config.yaml
n_head: 2
activation: "reglu"
decay_fraction: 0.931
Each number is 200 + 30 x the weight over its row's rms, rounded and kept within 0 to 999. Layers, rows and columns count from 0. The size before them is the row's rms in percent of the matrix's.

# gate: layer 8 MLP gate, 1024x256, rms 0.208, rows 65-95, columns 224-255
# up: layer 8 MLP up, 1024x256, rms 0.216, rows 65-95, columns 224-255
# down: layer 8 MLP down (transposed), 1024x256, rms 0.0503, rows 65-95, columns 224-255
gate65,097,229,171,205,242,163,261,225,231,225,242,208,207,189,183,232,208,195,230,205,169,184,205,188,208,167,188,259,180,164,260,235,247
up65,101,197,202,215,235,159,167,220,168,189,137,295,131,159,184,232,220,178,258,200,219,204,196,231,185,171,231,162,196,254,183,161,148
down65,098,221,241,214,233,207,277,239,168,201,208,186,155,178,259,215,200,211,201,192,211,241,190,155,210,177,190,185,174,179,186,208,223
gate66,099,192,281,157,230,211,215,197,182,158,193,198,218,210,199,199,194,191,149,164,212,250,203,212,212,176,195,210,195,214,228,212,206
up66,102,168,175,258,243,178,238,178,204,182,205,234,170,225,197,186,213,199,238,201,199,262,194,149,148,171,117,210,165,224,200,180,240
down66,099,168,198,196,201,264,161,286,179,238,208,188,161,292,252,228,238,219,212,211,207,163,184,194,239,180,203,192,167,249,225,201,185
gate67,102,162,153,135,214,195,162,198,228,175,246,194,220,182,258,258,225,245,243,174,194,159,174,221,192,217,218,246,237,202,219,207,190
up67,103,263,198,155,177,195,209,259,205,218,262,192,200,129,189,243,149,150,199,203,155,200,197,227,196,150,237,167,187,221,252,208,182
down67,098,161,247,238,222,206,180,223,255,198,167,202,216,167,205,171,154,158,162,194,188,171,225,178,192,193,119,208,119,233,203,203,194
gate68,100,230,227,172,192,178,234,187,137,228,197,180,160,164,184,235,190,188,156,169,194,278,189,211,222,192,128,184,197,188,185,185,215
up68,098,229,219,150,243,184,178,202,224,171,164,179,168,208,222,235,214,219,163,196,206,271,203,212,203,168,145,122,207,225,175,252,166
down68,100,238,251,219,174,195,200,180,199,156,259,176,171,182,160,169,254,215,207,164,246,179,243,212,189,209,185,274,186,207,201,224,183
gate69,103,206,165,185,155,208,178,206,190,249,221,144,212,171,186,237,195,197,221,153,167,213,204,211,206,205,180,211,258,231,215,214,150
up69,106,212,175,200,214,188,191,241,141,213,181,242,238,160,201,193,158,164,211,203,205,215,218,208,168,209,181,172,170,188,206,179,187
down69,108,201,209,202,204,214,189,173,213,167,204,170,149,198,184,141,250,187,164,187,234,223,203,193,139,147,204,189,199,212,244,254,209
gate70,098,158,227,212,248,192,242,202,188,140,155,204,204,200,218,105,222,212,211,161,182,178,222,216,180,190,210,202,196,178,202,217,203
up70,097,118,188,242,218,212,155,183,159,298,179,231,220,243,229,227,164,203,169,216,212,200,217,235,175,222,179,205,204,201,191,164,214
down70,097,190,227,198,203,237,174,200,178,207,236,263,135,147,187,217,224,186,278,181,153,215,214,221,232,218,171,135,200,195,226,207,196
gate71,094,188,238,224,190,169,197,155,202,201,228,243,188,219,198,243,224,150,183,240,200,194,185,164,242,138,247,221,154,227,186,177,180
up71,096,210,164,228,179,143,230,138,216,211,203,154,225,300,167,250,203,193,166,184,197,212,183,190,219,215,283,177,140,246,176,182,260
down71,095,185,224,183,189,260,159,232,206,141,227,217,145,204,181,209,152,205,210,181,192,184,188,175,203,197,198,210,203,213,202,168,175
gate72,092,228,164,218,196,241,191,182,219,151,238,245,207,216,218,221,183,240,190,214,229,205,260,197,261,193,161,180,247,145,193,221,196
up72,088,219,213,171,199,203,181,220,227,189,239,250,210,213,215,165,182,253,192,217,246,185,241,209,211,210,187,171,234,188,226,175,183
down72,092,153,156,178,225,243,199,240,237,170,241,189,233,241,232,206,209,263,197,211,189,179,188,214,195,172,196,165,153,197,253,193,205
gate73,100,212,177,178,196,224,212,197,142,188,195,190,223,116,223,169,209,206,204,199,235,192,165,258,190,209,193,222,213,167,181,237,172
up73,098,216,211,184,213,223,165,180,195,185,205,225,192,184,152,228,198,207,210,240,234,172,259,256,207,190,195,241,156,234,213,198,227
down73,099,210,192,248,193,161,148,224,222,138,230,261,198,185,178,136,206,168,176,139,177,199,190,252,239,142,163,191,168,208,217,218,180
gate74,098,242,205,229,236,191,209,162,208,224,246,190,190,218,179,197,216,212,191,254,190,160,263,149,202,180,167,196,158,172,132,245,194
up74,099,219,141,189,164,159,214,187,176,189,209,137,253,186,151,165,219,180,190,226,203,216,223,218,203,173,196,224,235,170,192,243,168
down74,097,227,228,224,136,184,228,243,184,227,180,208,221,232,152,236,211,214,207,194,218,235,220,284,216,219,203,252,157,185,128,217,208
gate75,096,210,157,212,172,218,249,155,170,241,186,185,238,156,224,231,214,264,234,180,253,181,216,170,216,184,145,147,162,192,228,161,226
up75,094,233,224,147,182,197,193,185,156,163,230,173,254,217,222,195,194,138,183,197,207,184,222,226,226,235,212,238,245,191,219,302,216
down75,099,217,205,219,212,174,211,146,169,195,274,245,224,215,207,221,163,172,186,182,238,213,190,151,193,174,183,281,238,214,168,209,186
gate76,104,215,159,216,188,210,206,233,200,164,144,197,209,173,165,233,187,230,156,191,178,146,208,204,182,161,156,163,132,157,182,184,175
up76,105,140,224,199,262,221,234,190,223,114,261,222,189,246,213,207,217,199,210,186,160,200,184,229,190,217,250,232,204,242,238,190,192
down76,102,181,222,249,168,178,167,183,165,205,198,218,191,162,138,186,203,216,283,222,222,190,148,156,207,192,189,201,196,155,198,222,211
gate77,096,189,193,184,156,190,223,214,147,226,216,240,204,227,156,200,190,237,214,178,222,197,218,178,196,205,146,176,172,178,177,210,189
up77,095,198,174,209,267,253,192,162,263,197,204,171,212,210,181,203,253,170,163,197,176,167,171,234,209,233,215,228,203,219,235,226,206
down77,097,230,211,209,178,165,255,160,151,200,271,146,270,211,196,235,183,135,163,172,179,161,195,223,194,166,188,177,225,159,203,231,168
gate78,089,196,180,132,201,260,188,237,198,220,107,209,149,214,207,164,218,244,238,233,219,192,173,206,193,243,115,165,231,160,179,158,164
up78,085,228,220,258,195,158,186,167,200,179,277,173,215,195,197,244,179,124,156,181,152,192,226,223,210,146,283,254,183,216,225,236,228
down78,106,236,195,218,194,185,159,118,235,169,254,125,208,200,200,217,162,133,166,216,268,207,200,181,192,218,217,228,159,223,190,203,193
gate79,107,192,198,253,254,196,252,153,172,178,205,213,179,210,231,205,186,204,200,210,212,213,221,217,171,209,206,210,251,174,204,255,224
up79,100,227,181,236,212,205,235,179,221,204,205,178,207,191,178,224,213,181,188,184,185,192,209,230,188,222,206,177,229,183,192,249,180
down79,103,190,153,223,188,157,264,191,232,191,174,172,229,184,245,201,213,254,202,168,223,147,224,215,179,199,182,172,270,221,95,237,207
gate80,101,154,187,219,214,192,212,203,198,201,164,210,189,217,198,184,209,220,192,220,171,204,197,141,151,183,231,249,179,247,208,183,212
up80,096,164,168,169,227,209,267,183,251,243,165,165,175,236,220,226,205,229,216,193,242,254,199,171,173,205,249,207,200,206,217,218,187
down80,097,145,190,219,181,232,136,200,184,196,240,203,220,232,196,250,153,188,217,178,167,167,242,161,209,194,233,228,213,230,203,160,180
gate81,101,199,199,183,221,185,181,246,162,189,217,183,221,189,222,211,170,198,242,165,203,138,163,208,179,179,153,183,205,204,202,217,147
up81,102,194,189,195,259,171,193,224,205,255,205,220,255,240,213,226,210,187,241,158,249,177,189,219,203,216,150,158,211,176,201,203,143
down81,097,232,219,211,138,196,182,212,156,244,180,215,187,155,191,176,216,178,191,221,186,216,207,202,181,170,245,201,229,168,287,222,201
gate82,095,180,184,157,241,181,171,172,203,227,161,189,197,205,208,177,171,183,212,165,204,181,236,206,209,204,130,230,189,144,217,203,152
up82,090,230,235,224,180,152,201,180,178,219,237,252,181,224,210,236,237,157,197,241,212,226,218,212,186,195,157,151,181,240,168,238,217
down82,092,244,225,230,227,191,192,172,124,201,185,215,169,208,214,193,221,171,230,198,196,197,204,144,215,187,175,205,246,245,176,258,211
gate83,098,241,197,270,131,167,154,192,181,220,247,207,164,158,202,144,205,196,205,217,217,209,231,196,181,134,187,186,178,247,129,173,246
up83,094,183,206,257,139,138,160,210,211,218,262,190,174,173,193,157,229,179,238,211,191,214,232,184,162,151,184,184,191,215,171,161,266
down83,095,169,184,215,203,186,182,214,221,207,214,138,211,200,204,218,217,269,203,205,190,237,250,181,210,167,267,182,202,182,137,167,214
gate84,107,165,215,189,189,242,241,183,215,181,244,199,183,212,182,209,221,207,175,262,207,224,235,209,193,220,186,179,169,199,180,225,150
up84,101,148,221,189,201,238,206,199,229,167,272,226,170,189,231,224,254,218,155,202,205,229,198,216,198,224,185,214,159,189,198,223,144
down84,104,229,195,222,187,168,179,242,182,215,138,173,210,175,239,157,174,214,211,177,185,199,179,208,239,223,202,231,194,203,227,156,222
gate85,101,224,216,203,230,201,165,227,195,211,180,180,185,182,196,244,218,152,176,199,209,233,196,224,189,194,125,168,217,209,185,204,210
up85,101,192,149,170,210,240,154,190,154,251,216,193,197,229,204,196,178,200,223,218,171,223,167,203,185,230,223,153,162,195,257,194,232
down85,100,164,178,178,201,192,187,266,167,197,204,228,228,183,217,191,208,214,179,186,213,225,245,214,191,127,201,156,201,179,194,215,222
gate86,102,195,228,215,219,176,230,201,230,205,184,159,236,175,143,151,149,151,228,206,267,220,158,155,207,125,196,226,204,213,196,200,224
up86,103,231,169,252,202,190,188,187,172,242,210,204,169,193,202,210,211,230,170,182,178,158,184,205,180,233,161,152,190,167,237,229,200
down86,098,235,150,245,181,206,185,201,189,169,192,213,177,182,210,193,221,209,222,215,217,161,209,208,172,243,178,186,196,279,120,217,205
gate87,105,252,246,193,219,143,170,216,210,255,225,243,205,235,174,185,231,167,226,225,206,221,199,185,230,204,178,209,236,185,203,233,215
up87,101,215,169,165,179,181,149,200,207,270,240,204,271,196,164,175,163,187,207,182,212,252,216,202,189,223,157,260,222,228,194,156,169
down87,098,194,230,233,153,169,182,199,202,167,248,183,178,208,162,206,252,212,188,186,197,153,236,197,224,187,233,189,141,212,247,224,222
gate88,100,230,194,210,208,140,225,216,178,160,223,231,223,176,203,235,208,174,201,191,194,211,187,232,202,251,191,169,211,222,182,167,215
up88,092,179,195,189,250,226,164,179,161,248,169,160,193,200,209,138,208,220,205,180,176,213,210,190,227,148,144,200,238,197,190,225,208
down88,102,161,197,163,177,170,204,181,210,214,228,194,171,204,159,224,166,195,240,217,207,208,277,207,164,199,191,244,237,192,215,192,178
gate89,099,237,217,195,252,221,138,152,238,198,221,271,149,248,214,246,210,168,156,243,227,231,205,220,185,209,192,211,163,223,223,181,118
up89,102,210,196,238,245,194,238,184,184,172,192,183,208,171,187,188,171,213,157,200,195,135,237,221,231,170,193,216,147,174,205,231,217
down89,104,204,191,204,154,190,183,202,194,189,233,156,210,234,183,157,174,225,230,207,230,224,213,245,192,185,241,105,229,193,244,243,226
gate90,101,226,176,197,187,163,218,154,182,212,163,198,173,175,197,160,242,130,205,199,169,177,220,193,219,223,215,205,160,211,236,238,236
up90,104,178,191,205,209,198,242,210,204,221,183,195,158,225,217,252,184,240,229,196,188,147,215,215,244,245,232,172,238,192,165,230,220
down90,103,209,194,162,181,212,212,260,223,164,195,220,198,211,216,154,223,169,215,257,172,200,231,190,223,186,223,244,223,223,207,194,202
gate91,092,212,169,212,249,169,212,161,148,250,161,238,179,217,205,210,185,170,226,203,226,269,184,223,177,255,155,201,204,235,140,200,186
up91,092,240,183,223,216,160,208,148,186,250,174,233,220,194,176,196,177,209,213,208,222,226,201,232,182,233,136,144,178,221,178,215,186
down91,093,129,161,200,227,175,188,207,251,240,167,180,213,151,243,178,164,190,197,190,170,176,185,236,166,198,241,197,181,185,252,118,215
gate92,099,217,201,234,175,220,260,135,139,197,227,192,140,250,212,205,212,208,179,233,213,214,160,199,258,163,214,244,213,222,184,154,189
up92,103,222,182,247,200,198,233,124,179,206,259,187,140,199,175,211,212,232,168,199,178,208,141,198,237,202,246,196,195,214,167,190,206
down92,102,186,156,149,241,168,190,181,223,233,240,155,201,215,241,215,251,190,198,186,166,237,200,147,221,127,219,208,148,150,191,160,148
gate93,106,185,210,222,191,196,187,201,171,185,252,241,192,247,236,177,179,228,197,204,241,246,202,259,224,192,179,226,153,150,233,184,221
up93,101,199,176,219,165,178,164,211,140,199,175,146,218,205,188,218,207,196,220,245,214,170,234,171,227,202,179,188,182,182,193,236,211
down93,102,220,188,155,205,140,215,185,177,187,226,173,167,219,186,170,241,243,204,233,254,237,261,182,186,212,222,229,189,210,200,223,263
gate94,104,248,251,206,182,124,150,197,217,202,201,142,203,138,204,234,176,193,199,220,203,214,221,208,275,259,164,209,172,204,212,203,187
up94,102,131,216,145,231,223,183,189,197,185,212,199,160,206,158,174,226,222,193,182,197,179,180,264,145,167,227,231,179,193,217,175,166
down94,104,203,161,198,159,226,206,140,198,180,261,204,203,247,216,196,184,204,189,215,293,191,189,228,231,170,174,153,199,169,187,192,238
gate95,103,157,237,197,209,198,197,205,217,202,203,206,220,217,192,216,200,163,223,181,173,209,153,213,226,226,186,169,203,177,134,240,200
up95,105,204,208,151,192,194,183,185,225,225,213,209,194,260,237,195,204,238,199,181,227,245,245,202,188,202,217,212,212,237,234,183,169
down95,097,271,225,219,189,156,196,240,179,212,156,187,195,175,176,167,210,241,215,182,193,176,154,234,234,229,157,192,254,191,250,171,162